Weights of a small GPT-style language model, trained from scratch on English Wikipedia.
Size: width 160, 5 heads of 32.
Architecture: rotary positions, attention and MLP in parallel.
Each number is 500 + 25 x the weight over its row's rms, rounded and kept within 0 to 999. Layers, rows and columns count from 0. Numbers have three digits each. The size before them is the row's rms in percent of the matrix's.

# layer 10 attention query, 160x160, rms 0.099, rows 10-31, columns 0-159
092:504484515474489458531497463573472487517483507524489501474509475486480496459484485557524516527552505497496475508521494473550524489528514502492470489464514472521494462518481536467469489493503516493493556518499561463486502512480476514490448492503497524524508516507466484521514502499503456501522495515478480530499504498502546483499516476503478489487538484489486465490511462519493509497531558493518543510482500527518524525511503546468517515529541516472408510468477515509505508516490462
091:512538468499496485506526474480511521499501519504541504513486516495492500481564496450515550557528489490530501494530485519510472523503495508464497481497507475490478515496488500524543492518502493501491503484520507482502469504469518486448512515500503466474502485500500525501473517511489574511496504510506499516516494501551431456473505485506501453542465498469460454490534425541554504497514502489531486438514510483528465471512488534474484496511452475490534496526503515521458502523515484
089:516484579478487462496500498441533515487516466503559503444502536473505510474515512500520501478477494502462484547477531491470487492498566494461476512504522495508542463512508499490492505500500563506522474525492524494517512530455502483484507482504480484512497510475482499519515506506509524541497472511484512479480527515537546468542488518521501454489493512511457521525463499501513509487497509528491460484528475551481496485460461544516489541483510522484490487510510466534493546506456514
095:497485504526522488545530555524504498471476478495530512479457490482559481485466504497519470535519540500474478506483519468497530459539515500476554508517484500467526456521478481529507505568518488515555493503530509558490491499519556505532509509511518491453518497538492503480493492472486475504497494476532526505457479472529512507533486528484461537518525490503506525486480532512472500490511481463478528494473519509493466510485514502507483517517538465508511473478478555488494512514453541
099:484505459576525470517525512525532503498473515496520529504521528531480451515492476487504481502540515549507486461536467483525483516492547499565542522500477478522535486522491509501500483482547502487488513524509485545512466513476482492470506482550494517539511517481480498486503524474461492505508534506447513513480537491500502479496484472489519452528507490518526500518447493510502489493507492506488515532475520561509468486513504538469491522483489520486465496497514517480434481501467444
099:498539476489492475554505510485491485470531537459517488508534516492457523491541500513445568499493486508524498501497511534482429477470493471490519561462528473525503475478468524566541500521494490501494501456519520483489485547547502518509535499500496489499468505467484474541455508488485527465482503450486487491527516516527488489528487507499485500523517469489459479498490505537499501503494504520523481503488476529480506502504475503474513462489467493475488527512531539505532497489493562
096:491509548521513503506532498483558487504496447510516504454494456545513531520513487523495474518532517530534516490496485495480538523543448497485495507528497536491487460482488469516462511477512488508497440538468496516501447557493489505501521466510441532527479512483499505531490503493510523521517508473522481499541481517513480455507498477508476460477510511524490511540504495510484451513501465491506473495513523513455516505511461494525475441455489507475469508555478489456504489507518519
093:504504514518470501509532505485489536515519523549498538514497529442491523492499565556494483488472480493519517453511504520480508540525502481480548512512513506485488520466475506558509528492468494491548496535473486477464514533514505479541494501533518561494528516498478459516484474488501491539457461485516459500519501486496497504524513510485502482467482494460490476502481479463481444504527552505489497510506494462495446569468484470455500487522512499517506468505494508516480485500504480
097:591513452487480525493460456516548476476454488499485491504513501515514498469503478482526472514498519457538506530520486503530485501503460486508490511506482499442504462541486482512505487474520506515520492496495476517536516525501486498519472511519525521502527510501488553444490513521493471520435483502505519486463470496509481512495519470507541495496530489503511492501514465503489551499503480489494513544431459481523508473506513545465448493528510553519492500506488486500529525499541511
085:430477512514500507492503493521473495509498511506480473455472518500495497495499497493490492500472509492525507527475523500513499546541464486495479481508491507488544506522512486490506509492508530495531492477457434489476454544514494477467526488454506481500516480513512482510477492513534528508504536506457464497499531526549540426504472479499452493483505529496482504492519431501479485510496495490526553501529505517543451519494512523495539482500523541556509474543487481522478482491440495
092:464475484471482454482505500466493491505536487509483500442531489525463562510480468527476503492490534488502472460523475508523493499528494558524528509508487487502441488542508478494499520530481481455463490478496514548539525499468477511469499495542484480480561509476467517495513462506473519502487487485466513477503485508509494515511518522459516543559494505499519479475506495468496464498547518518506555515498537503480510496495510514504458528518490481497506529497519555513538546497505472
097:475548530578531536451510470504491462471505524469527467512523499473451481531468516499512581468499510506546475460537511521484510474514495459469499483490507546483508531508465498457504508506490511498535505507488494520486481530502444492522488498540510481515521490519507515538498480456511533505514491497465505519485493510541505510504517503519459502454491473453523490498508499479480544486478494463514515482500456469502470505487497548509506512521509486465498498507513528497528527528478533
094:468568546486475510500452489494508509484488520497513515520484474519459549477524490489492536529490485491497509530491522504516496519521446535525509489492508524516525490479556499510469492470485550446507485493507500485470466515513493476564515493508470508501520521481455471504466510471482496522521494467511495474555503495525491505490498522528500534486474516527495520534518495505508494488478467523469499504531519508507461505486511483543526499498420482515476538500459440528540539480477513
090:477475496529505483481482538491482468512523494500507466479488478548542514459536550516507458500506502484497505470484505480512521559507517492487505430492473509473458500493523494508542468503538509514554510512491481476520462523497508495495474498481543454512512520474511514515499441472495480509481562485498477516509513472477528472495478482483487503544509501528526520481513498484538515489560459483502527476470504479511483482475522539493463485538514483484494505533532473513510556549513523
101:468523493517497475457504488453496468514502584464481492543486481465501527528488469493488523473495515535508478479500537482460491501525514501506523497468528500477511449534506491498462504509575549499517530491502491483508522492525507471481480481531539483496502528529508466504545510491521567459526509492552498507494519500463494541545453497512470520498526486497474536516499487478469513517501526494489512494503484474496464522499490505491513491489478463467521484491493484444511508466468536
096:531466465486538509510463497508476472538516491517443474519479511520482483459485462506501504510502538506501512497496480502517533449500502484502503543529524516526467505502499572473539514460517479459514487468480488517525477508519542474506501477500487481544544499548503446507459510503559527486498520450497465516534501500499463491512452498525484501490504476478439555510464489485516502513525510498496528478475495528523491506477482468490494523521446493494522522517493515507501538474507517
089:527515501501506515520536466491532512481460469521509473471492481528494460479531478466518510533482527515489525542556472497546545469492493476482498513522502527520462494504517486489479477468481502491496509536519504541491487482516528510451504508494512520526502558490516533479511464524497510545431488527488503515492511466517516488546491479495536473465462525528498484469484495457477503493557503517505485465507538519527536496497505508504463507504497461457496530483544494531511476437512485
101:540507503462534520509473446466518519489449531446500514510520467488483491496509505516517437478531505479513481502537484474489532514480461544491481493519524511499541546509508477499529483498506498535477491530512486481532443463495456491513514516476488505509503505504484501496482485518501465471461505477557484458505541518493469528505486510469516553445514507498516493499448522482499490514483443526520474493501528505523549509480515450485505463538486473467536496482514516487483495519499507
092:474473504491522497515427465482538515524517539506525521549535499495480542510497494503531465480519511528475503489454504530490467541490506520500485493507568485534456513518516476479486491501484509472453486519498507508478488508500412471510514493494524476461514501541512516497520491477517544475470497455444509499504508490473475457493498510500488467512494509518507539476498497498542512499536532483514520505495521499488497550534442480527552503517482482510504516524485506502474539470491524
093:471522498484513534489503540476502456514475517533486522513498498517538486463509499473492479469488524495504501530503499505517480469512507502505482415507467518449495460508523496503487525464500520502500460494520458458488508515480552523543529496495479476473548509463518444494507489453494476522514485513516506491521453505471455473476469471476445518492510494519448499494488494491524476529527525542540497501515512519552510498528486562499504500496504462478476525507530523513517468535485505
096:524504501513462536486528521507544482483524493539488515528474503503541529496521457470568484458513523525496464492494500450439507563500467516490502531489461483498505498502473470476493487484467459470537465471518546519519508500513489511491511499476498532505486506520457513500499485522496484474511558496492533497510474514517523503504518511488510516495469527509535498515489485537508518504453465507505515494484501455507458467471498564454493536540524484501504460463505498471501522456504495
093:549488495499501504510516495497489529510528511484476513472520486511444519493513489494482558552543468511543487516480464471462497488469520509453503564515505481497532485517506532504502483459492529510472466519477524495462508513498540491518503534480499447505459481465526492541509487520495502516518515512502484485528501508469475565503510510456462502514479499504479503502459496511429492488530556522495503491500506506519507483475533535547484473464526517504456523509542522490477514510459501
# layer 10 attention key, 160x160, rms 0.0946, rows 10-31, columns 0-159
093:498466461503495453503460511485504500504491484540508463484521468482479512535490517489540517542475502502495494515459504467449502499505557499498501525477538487501524469496538469505506492530514592530483469456535501447494549543436502498462471500552483497509517475522471493484502471502548490512500472474522536481455515508498488523501539523523514463494514502507528550490534487482484518510469487517484507484507473527476482503537494517483519507518492521519460499530487489504497502490485491
091:462481481469516498493477476494531537500497479453495513534459455514480457484509470493500544510508473514479529510508508516497453467463507459512501491503500502524530487520504538517484502544497484500481506500486515525509518537502527478539523552461524482503502516538494508459504526559451486501523535483511463492530514548463495518527486495494509484522493506522482465483418516510502487468532496508449521454478536488511518525514531501464487555492515502469458483503541511487476499492515498
091:539458527539521516496486469487522508465533470508489463526512490473486531476445531480486527550517504505513492492500543497503489538500490455469521519521523479532494495528468518475488524518501496510480471542501481469537453484455515501513516502522502518482490508539512509506482541522482456503507466510529486462524494524519524454506491516478496463561545523476495506475512461491521530491474521486501503454529480445516493498475521531523440498483494511516452539499479509489481526477495468
097:487480487497448458462539491514503465477516488519481508519523491501484470506499499536471463478533474481526517505523517478511525482493482508550524472458524507513525485534489551450477499526526568508483490493449484514475470518536498499487463507497450482538528528485523512519502527476534467468457512518473499501488485525488520473499478518507498476456557502551485507481520510526525494503547541495510498492509513502458483508527500514517526483521481541523458479497460449486514484476482501
098:504504485493469506513479434489505504500461498502523536506548512523495465485487501482530487520473499521472478503494533485503475510489506457497577483535514498472483521482483448543516497472515541487551522509452494489525458501540534537478482490484492505478503471526482552485469528506486459512482505460466506475494513531521497487534530531523499514495522474481492514483498502508492536478487486578520529474524475525522464476525525497511512497491515508535443505498463487493488489496451476
096:526478492510532497537504430503507510480456485442459461518516494509454458506477495515480518514493525501484524526500531507519473436506512499503486571534479484507456485523481481521533496533509502464506504528523481514538495464542481500519490511504517516495519491514515512477479532522512444493503486505534499486487489482439524510523522501531478530497464514509526467481457489522478526453487516474469539503498491485502526495497552470516464507451510527535515476509495516505490534471523520
100:511515515493533519478500516502491496497486535476504500494508514466528490518458486500498517500461492509501488490521501525492508518499512485496526499513505490539519496488521518497490532544501507495535488464494492487479517512511484449511504486505516491495509461541486436534475509450532482513501473466510487477546473480469510474529509539493475503514465517460524542532448514418460438518506540507489491476482513471536547544462478442527495523469532489519479520458464481500525481491508541
090:492462514486522549519491468509503502445505496463497517510516500505490483499460562481502521504535542488501514458511492500509490512499508487466507481484517482504497510527529469508526461498512469533499528511467485526526532505506505479510504529514539463512505522540500482531520453541510517489471472452496484492478465443474486516540545462459528485512483491507517514497489522478446474530547491485471536464565511489499542510490518448533485473511473452512506485453503494515509502524488504
096:500499489492501496477504534517553469489509458530530518492519541502494474506511458500533497451495486486486471459448479504484476478506467484537480512516504532487497490510509464489507490535469518532509453482519514491444491514473476494470495505494502537531516502484509542517500509503522437501520510502497475498503494559505530473438496498512497485505559479469528509541481504555500504503520496509466472507462476562502505484474481535503531480581504504492521478500514513463465491519527508
090:459488526514520480495502504547487448513535459516500489471446488468500503556491546470493494504512521460514517470531492485520521488525513524508535512498505516490494474482484545545517511540489488524498467497500528522475467486488525510510555511501494528513491498495489479478511476485483570528488487490496468530510490493544556509480476525466481483519507501502507524480518501476479466492453460544476510487539549473532520524518502482490484482544483498527460451445494515491515533512480487
090:452508511537530474501513489520462500525488471466524515506502476485557549511457547544462467483461528504543501503494481479475520497525524483484527488494494495491485522486526505485515535510509500507510449501444497572468504500490492529445464476520532522483508482455512510507517480464457474515540488513522541526506495488485512509557521490510493482492527494526504467480488482507479564502525507524461488463510510476518543475465508531503485504513477499524512495531487540498515472515491510
097:485458517489478496479511432480532516521523523521486513507528510546469505507469487473516508523458504495560535439502522499498484479472482451505509539523467524537465542496497481496494463474519538488494467515504497471489511506470495484502468507487480498540496520481490530479516511521540482535521518503438491522501479488524508537500541515493554505485479463497523492512513495438495500484500519504481507475487513484469484481540484465529484497484467499506422491491501489490513483563507490
096:494512532530509523496513505461483505460518517523554477508482499508472534477510486495475501491511542490503437480483507501477488503540504481480534469475510481540510458524510470481530478511510523508528521492490541528451544502521491487524540447496478475472479506511522463500541481504482518485529546530532513459506520486514521507502496505486490508455467463460512559540523451500510460494491510459470491522484486503495513500487509468518472515471496473534505486511483515556512549517449520
096:476473486510472527485502517501475522528485485512483539507469480548499486504506534524486500539472503498478531494490495540458478471528476481546549457448508541498502491502510512502501468494517508515457432508480462483502534528468528485480504492512477498509487553518505501484473492464492489462488534531482529475526485532514532503486499456482508519502517491500498521533500496522492499495465515518488499503529552455519516441526545513526459526506490539482518469481459488518525508568474506
102:464492519535474445495523428438483501520483529482543481474498480509479501482495502530483478476522464460529519498457477495501499529476486515521478518486464514542499535538501488458477479507457508504496503524475481525522521487545497506485507519493472512535524480543517525495522507535530492456497482492515530491463465485527481525489488514497495526512496516519516524491483502442459529487476538488524513510496500515536505491487499483561546508528523510475503540516488518548524472492499446
097:519528527479509493499534485505452494513466516484518474490497502455487454510486492477492465507494518459538529483497453529488525454526501532458503521502500514468507461529561569493487496470488511460471537480500472524554472504509493486488453488445550498531509510558498506500526496495520484523487527496501475419490498499501507503486466546504486500536517472511545507471537526489508491505509507488496526538467511495512503481473521495503483506490517512463470517494500523518522490539477522
092:495482505534493514503525502492504555465515506488495481562480523553483466474464448486471461466493477516490507486540489512475514505526475486472467496524530510509509490509505524501484504508517484489486479533527525513553479548511494473466539429501524520496479556492484492509534480507513492487492502512527487513500496534506526463517478477503537470516500497496495526479499496446548484499471449509519503463477479521496468503526485515470491533514530542431534493534492495531465498496514535
104:573503529477499508497497530505479502493523523505483466492466456495487476490484509494498491478558532473534527532500465494514534517471497480487498541537487496507470512475547515487495476518514467451491486512489495521482464513547515463543548476506520491492476455505485488529431489499509514497464499484552510513506541476501505494480561486512495509475483483524492546521506494477511490518529491471488476528497560489525508495447493484460534486497541478462535490525508501520463510487497516
094:478495511523496550523461473496505510516448509476547548476516470530482512500452492504510472498491518502507464536452497461523520514497439518464540443480485482513555532523498510514514489497479522490514502514503497498524491493521507507504483522507484509506466483579515525483498495530520504555487519518504533442501524500519520509502523511500512494509497508491516507469493492505468511492490448424510475481471529478507464483532481482484502567495491474505498460524512521532523503505518540
100:522541493517572519468475481470470542483516475510529454497462492489529466525475538487448518506491466478512490500470499524509455437442491532502522526487552493507509496519493552515479473523509469542500494503497530518516516515515528455477506509496505496465478433482506485517506498449475529483535508530510530494488498524501467503501521486482491512497468529501482503478485501481513501488483501499507532509545510470516546526492466478503519463497486485494492504501529532529525467518491555
097:480492497473493499445497464549514478485479474493468486521527503498518513461481487500487502491519519508487446508529495539492534535466495526490518496487506556516462540447554506483482531467491504482480499525521519533470502513490502525498523524461519481487496560489522493448446514496508462542509473474463475495503501502481518489499483548492484532536485482454503521503507548530497517491512477483515519467507503500510519554476492580494522494488509519512521474542482495477474518498515474
095:516468496481535514481521535478481503478494515452506508496507501528494529509528550503477488507543477489475565496500473493474514495529541472532519499541504504493489499499503533493525534505521449482477490482546466475507441471458529501466542459557470467522503465464485468481522549491445474510531502475512528485504484518522501548512495496517464483535498508458477500485506481496517510475514519516517474516442472547505508537496507495505503516518482518496505489494503516474435508504491495
# layer 10 attention value, 160x160, rms 0.0877, rows 0-21, columns 0-159
099:532516499496538488509437500485505461500502485506523501495467514445453503490504518482501457522514502483495482502497483499498470462525506474451503469479521500535487483506458539510472521479471536535500488473499491472520531520486504499452503465519493477506539482472493513533548475518491515476501475491489485470484514497521529497522501495476490435531496503492509503508489539471513514500515475532531519548510463551541514530491468524513519576509473459504512549483528486517514501538448531
090:472548483525489507498456487500497508495493515543518491511490500478484571506525511502497483544483550510493478536469464515546432491529503518527499504508479536490505511511488446490510524455490530543482550548496497486518525510481505482533498494513476512499515500491493524517519469502458494465478469460484506448507460517495516510508470491527494492534461521512476492535506466515489490491488501485466512521543494504534521469491524479489475502515548467550444515486537466524513537474510494
095:492467528521442519497481546436519469510527511486534512523486472548518528465517481474503526504466462496476502501499513514490510504535526511510511488502495427513455493486507514499425500507492534482498548496509484519473461511518488513532507499469515470519484510507458507505507495445497487483540523496542472515493503492541523505484512528531499490485538494470523520515514526492477518499496459531485466477511472492480474533461485494561551471508505541488528518494497469481525487512526530
090:477563474465536508494494484533537517459503492460482459485477530484488487539517446469506484507467481529496479474503520550475535516502488521496502496510513530487518489511505505531498492519491544579491524499532513466509540452472498489488493479489506489501501474478500514490495528443503466515516526472533500496496510507463562543513509504495476482510506499521537499497519533535506503491497476484474494522498519479456513474496483457535492524506484540503520481476507561514447497494559514
105:521489494491466511453569498534488483507455487471481527517504466523512512499474495515483525500453450506497504477503517536510502478480495540544466529479463483464491458477442480472542492509513500503502509489524505518490498496523505531459449497470501507499513511505503525501471522550504509556509505525574491503507507498511471536478468498538543557503509494482512509484499483518511504506490486473498507506512495462495524502470514485485486472505517520451499469521512490413502463507504467
102:545496476507517501483521477513468473466491485476514493507506529472480465558471524508451495485469507499472485496483486519531507497492489467500553485510538529519491512487555503515496496517474504500523509478495471481466495484461512467438511490517516497512511497480539523458527496500530494492455485524485515467485467499511441500469493490491559438483498507513478485499491438484496501497504509504498476490522501529534553500524515488505470469524488561478518551490495543511524501506550550
094:497511505511523532510536491485522524486476487462514524452471478521461515526525486495508500475534475512495498481486488577509507498500457503483495534543486501529496455526490514519499455505529480495502469526516519485510515509509482531476498498532485499521514488511480527532520510541516506513508454486475561551484545491529480497490522476511493466448509509496468488473521473493510523496475467491504433503521484533468478537482494489452495471528456456459543481477476531554487501485507506
107:560506472518524528481525542509488515478528451515500515528489512474496530451517530529511498507510495492520480508484491535524494538498518496488507506515460516524480473518493521501495521487501529501488479461499507503508490543508508508495475456508481531484489486435447519530462488479489496542482501458474499520504484501498526488476528537455470522510471501514509458513491536482497504498544457532495534505498465527544446516432475480477521514505534460510544526517516508519498559496477534
112:480487493537489462529511465489472510501497518520532459507523475494496484497505567466506555518520460472476522493494451478496500493524504515490498524544535508507504488515503548492557495508527508519493517498500548499513462541510487491508491498464493532483488516532462554504465468469509428470500483478516493496517494511522456509518484517550500557509482501526475487502497445522494506499510465534502496462498468520457469481480493468513550452523474522474514519488506508534506495489496476
089:492514513499456517505450519519485492476501528504515512509501518494489508529514486500477507481483480486507555460531512507532466510492504487457470483484500539454529508517501492469484510490473490469425504470520476499486531482507504532516480513514507517501535516513509483472500512486477524487510494530495502480474531512488509474534464462494481557491548523487476465486478472476542496505470514485498572515489521419524522521541513484519514541486534499470476511440529471490548500492479538
113:485506500448526493480480450486525546464475535478549518499458539458506497529507533504513480481501476509526489547487452537514465504516510543473479466545535538538486519525512500522532560507474526530509489503492500474485486482482506492516501497508512527503488477502520510478528510475501523472447441483465549484492514477537493522533498546450495475494503492531487463477489476477522512495471515488497505522487493507543469493520474470495525536527482476503481476482487492506453516502489519
101:548475464505513492538522535568501462552521506488497507502491504521478521481484503501483489488482478497500520488520553480543474525479443454535510568501486456490482461474487488531495538505509471486511531516534521511480526466507477525497491505499484502454479513507514520530483516480527478513473524503530498511521475494487538505487437551498498492561513496474539491512499525489476484491523531493500523508509532469492499497502517526544469491446502498518507527510494523489482501491437467
098:484513549537501535542488535502501496475519507533531512475516508488487523441466527512470556518423504465444483476477517476572492508515472491534515490443496473511483535471497519462476501464495515493506495444521445519457518497489482517508510506527502518492517519565507495500522463532497495483478522519512517496514471498534517527493473505502546528491505501478503503470504478460517482498476489502481528466529520499527534524504508484540530530475505503500521514521506495524495503516516515
099:507488527481474506501540490463486499470516536507506490470527538506496473494493535493516552530472525477473468454489473459492552507500501499520524512494487510503423526498535516489516511490477511493581464477495517486473500471495521497493461530519515459523465495485524519462443493527512506504477501516487528516481508487494510528464537517525503514476529473535512482466525476451490480493489515534481497496512475493544489463434508489501488508503563511499516524523492521504501514502532543
102:495478488514503515464495512485454490489477466529483508503474495538528483510497491503477496492481503494473534511505460541515498514507457550516534511508510462473485523536538499496478496480468483515490471491502503536487493533502568493465472499505499517533507499514519462484517509489487479530508449489530539495502513499477490501487521526497529558514444493439467534512488517481483495507534471526481511503501565508508517490425520547480478484513471514514475473460470538480468510512559481
099:495475451538459499520470539488501485500476485435483537528458510485466534486550486485468487485501478531544494504491507507528487480513526467528540512466527559550525519527511463495469470495498543457518514475471507502517493511506506482504472526444495479498480486510463509494509529479517481522491498504561508502498479505554517511507496466486512486508548499525498521500459529518516535496521508493503497468507504481504510485498473550465504530514501500486555493554482459476511505497537511
095:482526487503505497521483479517489559525474508497499502509516450496498539520515502474492515487499489507473515475493489507474521517565518487495541548468477473478508498465478505538469504518534463486505495522523498508489470533532429515542514472531488525463530510510478507519520508453499456505527499505537506504484498507491442524548474518561518489516474530533523496517461466490501449490503476523488496532510504485483467533454495489495535490452496457528493501556499502515510468513482485
101:492518528447487470522431490519511488529519501494505494516479458461500531457476510501507493516508510517521493522486465493459522518497539481476548529473495465548513516471516501510498485510527496470563491482507506472517511543495465503521474484477508503481484503510494520487496477501502529524503484494459503523482489492481461553550513507514498497525512483485500505492480521539503469507540506531514513493448496514483427495465479541528491551467475484497519491582494517512507521530471464
101:467507504479519542568529479511490472497512452490492475488478516488488524562483491505490465482495513502506477510495525536511505498517477495509471426502538571489537487482481510500453556472506466523518504499482453487529499494489529527478503489476534482493519520503515523461503476537535503502486489520479511537499475485490478475485527495468480471533531480439478477484537499470503503516500531485520494531473487567486486499473511468526490523523468516450465507475509502486515494471483510
096:540457466534480531519551531459506492528487509533469508451543517500487509514532529506492470506506498491502487550525514472509456472461493506475514440545487442484455503491475487511455513494486542530508505503508460434493498526505528468501501507511515528503494499512519499515476527527530482467470485519506502496531494489525455536489457501513500519510539496519489485523492523471461494497504528474491489482547469487505475531486514520512522489498538490502478495503476459445534508483468520
094:582528512509532529470503505517518490520528518509488480456487504458450488475512464484477532530470504467543474479435517465527519529468529466488512485447490509488517502515489511468549480518482511500535488479473475505462494488515503484486517489534485479501512479523537472484550504509509545543520484522487501522494497502517501508436516462505468448513486496462496539481518467506489525496509521488500497509517507531523506512451519470486465512503460508499525524513502470521474512498511458
101:512480507573439522525561516477497441470522476498508468500505515508495512488490457524483480523458500527478508481526482444496559463496496519516492573503488505503514491519534496518543490516483494488517495467501523529512466480521541492527485491544504473516511498476474546500506491497501504490470519514498490482468458513489520492539445490514523512488531504537527560480498534511506480492508484507471498501513514479497520449498495533539464504492512525471514499540485502497537514502475536
# layer 10 attention output (transposed), 160x160, rms 0.0953, rows 0-21, columns 0-159
102:445485515484509451502483486474507480539494522525523499507507495508482445504497499511499481512498491511488485463502477510505474482504490532519492448528523489502474539512526530502500504478511516520488490516510500450521506479478518541492552504495449515501530488497487418496493498533484483478535545492496508481494509476522477513472485498497473484497480520510545525526455469488481506517527460553527458520518512528533542478487537523553510490572511516508515511499519463488500439481476456
091:488508518509501486501465498545466543505512491530518504522516472535545535517520493520457480479510534517473478505504456535504445511531485530528459448474486518513499509495568464489526492515492557492529484512507534496518534467483501522512516459531479526478491531504476477489516460492503476502472512471470512478521492528465501525486470480524506495490491530477503517502486473493465457451501452522492533540448468482535533502520523536521490490514500514490491489504496435496497507492529479
092:501473525580489525528497523489458453496493521505494502467499479501489526511517520499480510492467506498488492484496498483482522517497542463482546496479493482503486462455517497497503495449485500497498532489489486528448465506507515482473493473461506483525496506498484480550501494507475489483541541497565466479513501513528524520481503474493461484508476493463476469532508554539489510513510536538488491523509523474518456507493520444501531504516542545569491453489507515510556489500494497
091:525524467497513440489493511509482497506517459502457481481501496450495520553478530545531499497525463502466516521514497483507504490509486559489531481470517526508564453524523481493487505491473520500480495498507481473473521474524519477496518499497508493476475488507443504544467512484490484515519487459467470523531494519489578513493512542498472446454511444501509475491506552517532493522492486505502473494527488522481512482504476513481511522513486526519543458492546534521486521506502503
100:536480519499487510505508479521483511449478480494502527491527468523493491490472485523502527532477505521489499504513512517515506473466528494497497569452473497492514502501447496499512501541492495478486540479531528526506507555526489466495440510474498488479527488514468562518507532502498540565537501502499476480487526472449507517511509540506539538528532486480478502482455546503499508554483498496473498466474477502491468538504472468454513497459513508470468495542501505464483486473495518
098:495517515493483492492456491475508490505511497523513536498510547476483502522482478511485534477511506457542511492509517499547465496480489542490521501483521491504521524487461499445503510517448481551490525495490533516519465456497506481505510513541472451499522463509436488478507494528506506475473519513506524517503489549531494449497509479547521466472497536484525479525523491518516464485528472474477455497563524495490564499456509496506472490499482472489520560459506490521521513493477494
093:516535504454492518530507523499481541490468481456518473476499535478500497442522539462499483509524502521508489492455513528511499496496513497479500482510512467538516520460450478532491489482507468461457509507516507494516531493535502492508534536494460495466511440505531500482504466506466504517553486519507529510495537499522480484495518528507556480472473489474514472481499469541533539486485474492470464480541506523486498494500445472467486546548519505510505505499546502528492539537477487
102:500515553492542479515518519489513494492493521524472491495505497521546521495485530482504523496489498535512501490496501504483528511519498511481501527503466510506468479480508511494455518465518486477495489495535530477477482482529545523509517480461521524523566494468493451501459507438474509535514528522449489517476504521471503534446522480480490516507457538526507516511526526485521501503522425564461471492494514486524518500493485542488481443530493505486526474467482455489518516460480499
099:503493493567502478503536484473488510523473520511516493456491495483494500492466533531488503489459482556532500473492533481471510497555520513483514507468488469517483461442505499483513499507516501501517469551494517524479466472456477500509493491538491529524506468493529510534481490515532478495523462539491492456485483550479478481493498544517563530530433523490478509535526533544496475468490493484486494520496499492454490482544484487525491500494517534516449504470477515521515507516491480
092:487494474518447520481518498492497492471473525492508572519477561529500498503527500494496503483480496524493476464537489527502469520505499512510484470493507546486496533552489490463507512558472494480500475485493492508481558485475480524481494493515484502498520479505512486484541483469496475520507511469521520493484523423557498469533490531469446515507561522504478481532504495471521472497493481505503575495470501510520521508479505478506479516487540496482459526547507490472520473509536491
109:449552518471500489477465461470493540487493518509509502513538513481513544503496527504503515468516479530520492491501547538499462519513506545495490436494518505516495554492531465508522497494491499498528503504467504465501508448506472505488521513490511492492484495477493465423483463508478494486488513468489516508498492442539526541530537501512481507494482465529503481499535467489516516475512480472539521488547487499494554501481494497535549532532481494519485516503532462468485524524474455
099:501470483524512480523504561524463459463540514503480473545497477494541486516475461512505497507499500490458477472497464456531549510521512512524513494494502499494486477475477513490531442542517484513501499482493498492514475512543492533508495498480494522502533534513515504496470509428519478512522484475510441515524495482475489495532490513544517497552504503491518516554501482485458525448555552490528511455475506447496521530517523504470507459518474510496509494510513498489487521494485532
102:475482546548470525514452533517485494483504500512512536496516511512503488507488476495451520496475505474450484457515503499548491533509457500521488523453470487486487518486477493435538508493513486503502493494502519510495486514509515522496513491512499530494545520474472460497535444488476485532517464494562537506507518489524519503472466522502499496532551497487489534443526476475469441473523513539478490494496526478529525480498561490548505518507491490499481521517456495519514475492524474
104:509497536452510492494518545483522491494533484503501509467516524520506543531462503464499534507498504458498497510530559456512522494496511476498503571479503494480490494506488488495509545482497506487532557503465544517486480462538520536473455514513515445496508526472473463500503492488465501524508441511485520529480484500514527505498516502506492534493491498476509495437542504454497488516506524518482465505544472514483473485470518497518474513496471530502478529441471477502559495494470492
096:469525514493515540501482475494482456525480511494477491493514445495514513506514473502504495480480476511507507540497478525517511518486468539467525525465470468500476477530483442498509529487500520494474504452491525489482486510516538507529473534520485478538513506515509487533488555485473546540511524534508542473487514547503470502492500475546505477500485519508477494490527504521505468474534442489472467485491500490497512521484447489535502484453463540509533534557509491521465508445534524
099:471519495513494470532508488471504493490472492448523527468510505520500526494491517496479473513502509509484535513510481505496524509499515517497535485515538546523538483476505485496480504457497491519530564488501486529508462525487528497521501509418493490539516466540463519505558492501496490473477556500535495539517507507514500480486510507464516477514525470507492469507489536498507566502496456503470513496498512494481485528477506503493441550510492463473511451507480482475527427510448507
095:507531490544478468483535516518422506531515478461463466479506484493482490545450529502492479481469497493479474449469487508495516528504578526507531505498493439502525476475496527496514465488490513495497487504511467512489514519522474523509530460516521533485510538492520469532487495502525483495522495510477496499509508524486445497497508509507541496522484510482501500529489508556464483448539512545522546535486536528480464513520497502443508504493510469511460497502479530499507490527506480
097:480543477505474437506537529476489482518507497508492458503490468504482486522477529479490485553496486470505473512495474478473547489515524495475527510521491472495500502481514524537508476472523516528535492500503499475486472541502485520537506480505538516531503526474501499496511493482539511481493465479475501514492477428470449536496502507509509496575522452506490529490512482531487500522503534552518519517479505528490417515496525565519500505497489455501507488477473508518498468538474476
100:507474457479466550492501502493507507493508476505502515486527533527514497505533505530500488505517475506533499499516469529508464483496463527503511466534495553487459556482533486513513519514524504524480486504504528514521479505455502461451502541524499525466487537498486528444493527495523462517499502517531519515513472433535471479496474473511504454499522499487506471494496461479523476560466517518516441456499492472462555500484509482521513491512490495480495529525531483495473514549501468
096:541465508465529556501456470490500510464508513547493552537551481520508549499524467494459451479533507486479500492508524530530481492494512480489502495515490487499486548475491482519473468537495508469551531517461494475527481523511520482482527525503512511467492481526509503499505492491516449489505520469546466472488516463509450498498500490511505537501460532477510484537486523440488504482553517492532486466510481475512509533502536452496522517509495480500481503468481465470527520498514488
090:524521509482565503491460509501521483496506493502510494438500506517474467488497498483533536531529517475526490515473514480514506524509465489519486520517487551510496494551455493480484525525514510518486510468518506506536480500535510494519484515501485495502512541512465507460552473516460500516495461503508504515464525550479523532492435505519506482508557488489510499438454470492515479511523481536468453517486516524533487463456539522491503513502501465472544487483455472495487503470474474
093:515490535508508482527564535480489480490525483435503512512491518472495502513483472499492493530449483512494509463497467429499569469495537470515479519514540477508504473501535537477511513508480527499503530507487508497502494488503535501477527491516490481510493463532433516536514484492536530471517483508493521514498478542485511477504494507462526512466492524517533494495487576481519481460513523517466537493498487471500485473479462515480459502478521520528513478504502530523514497438469517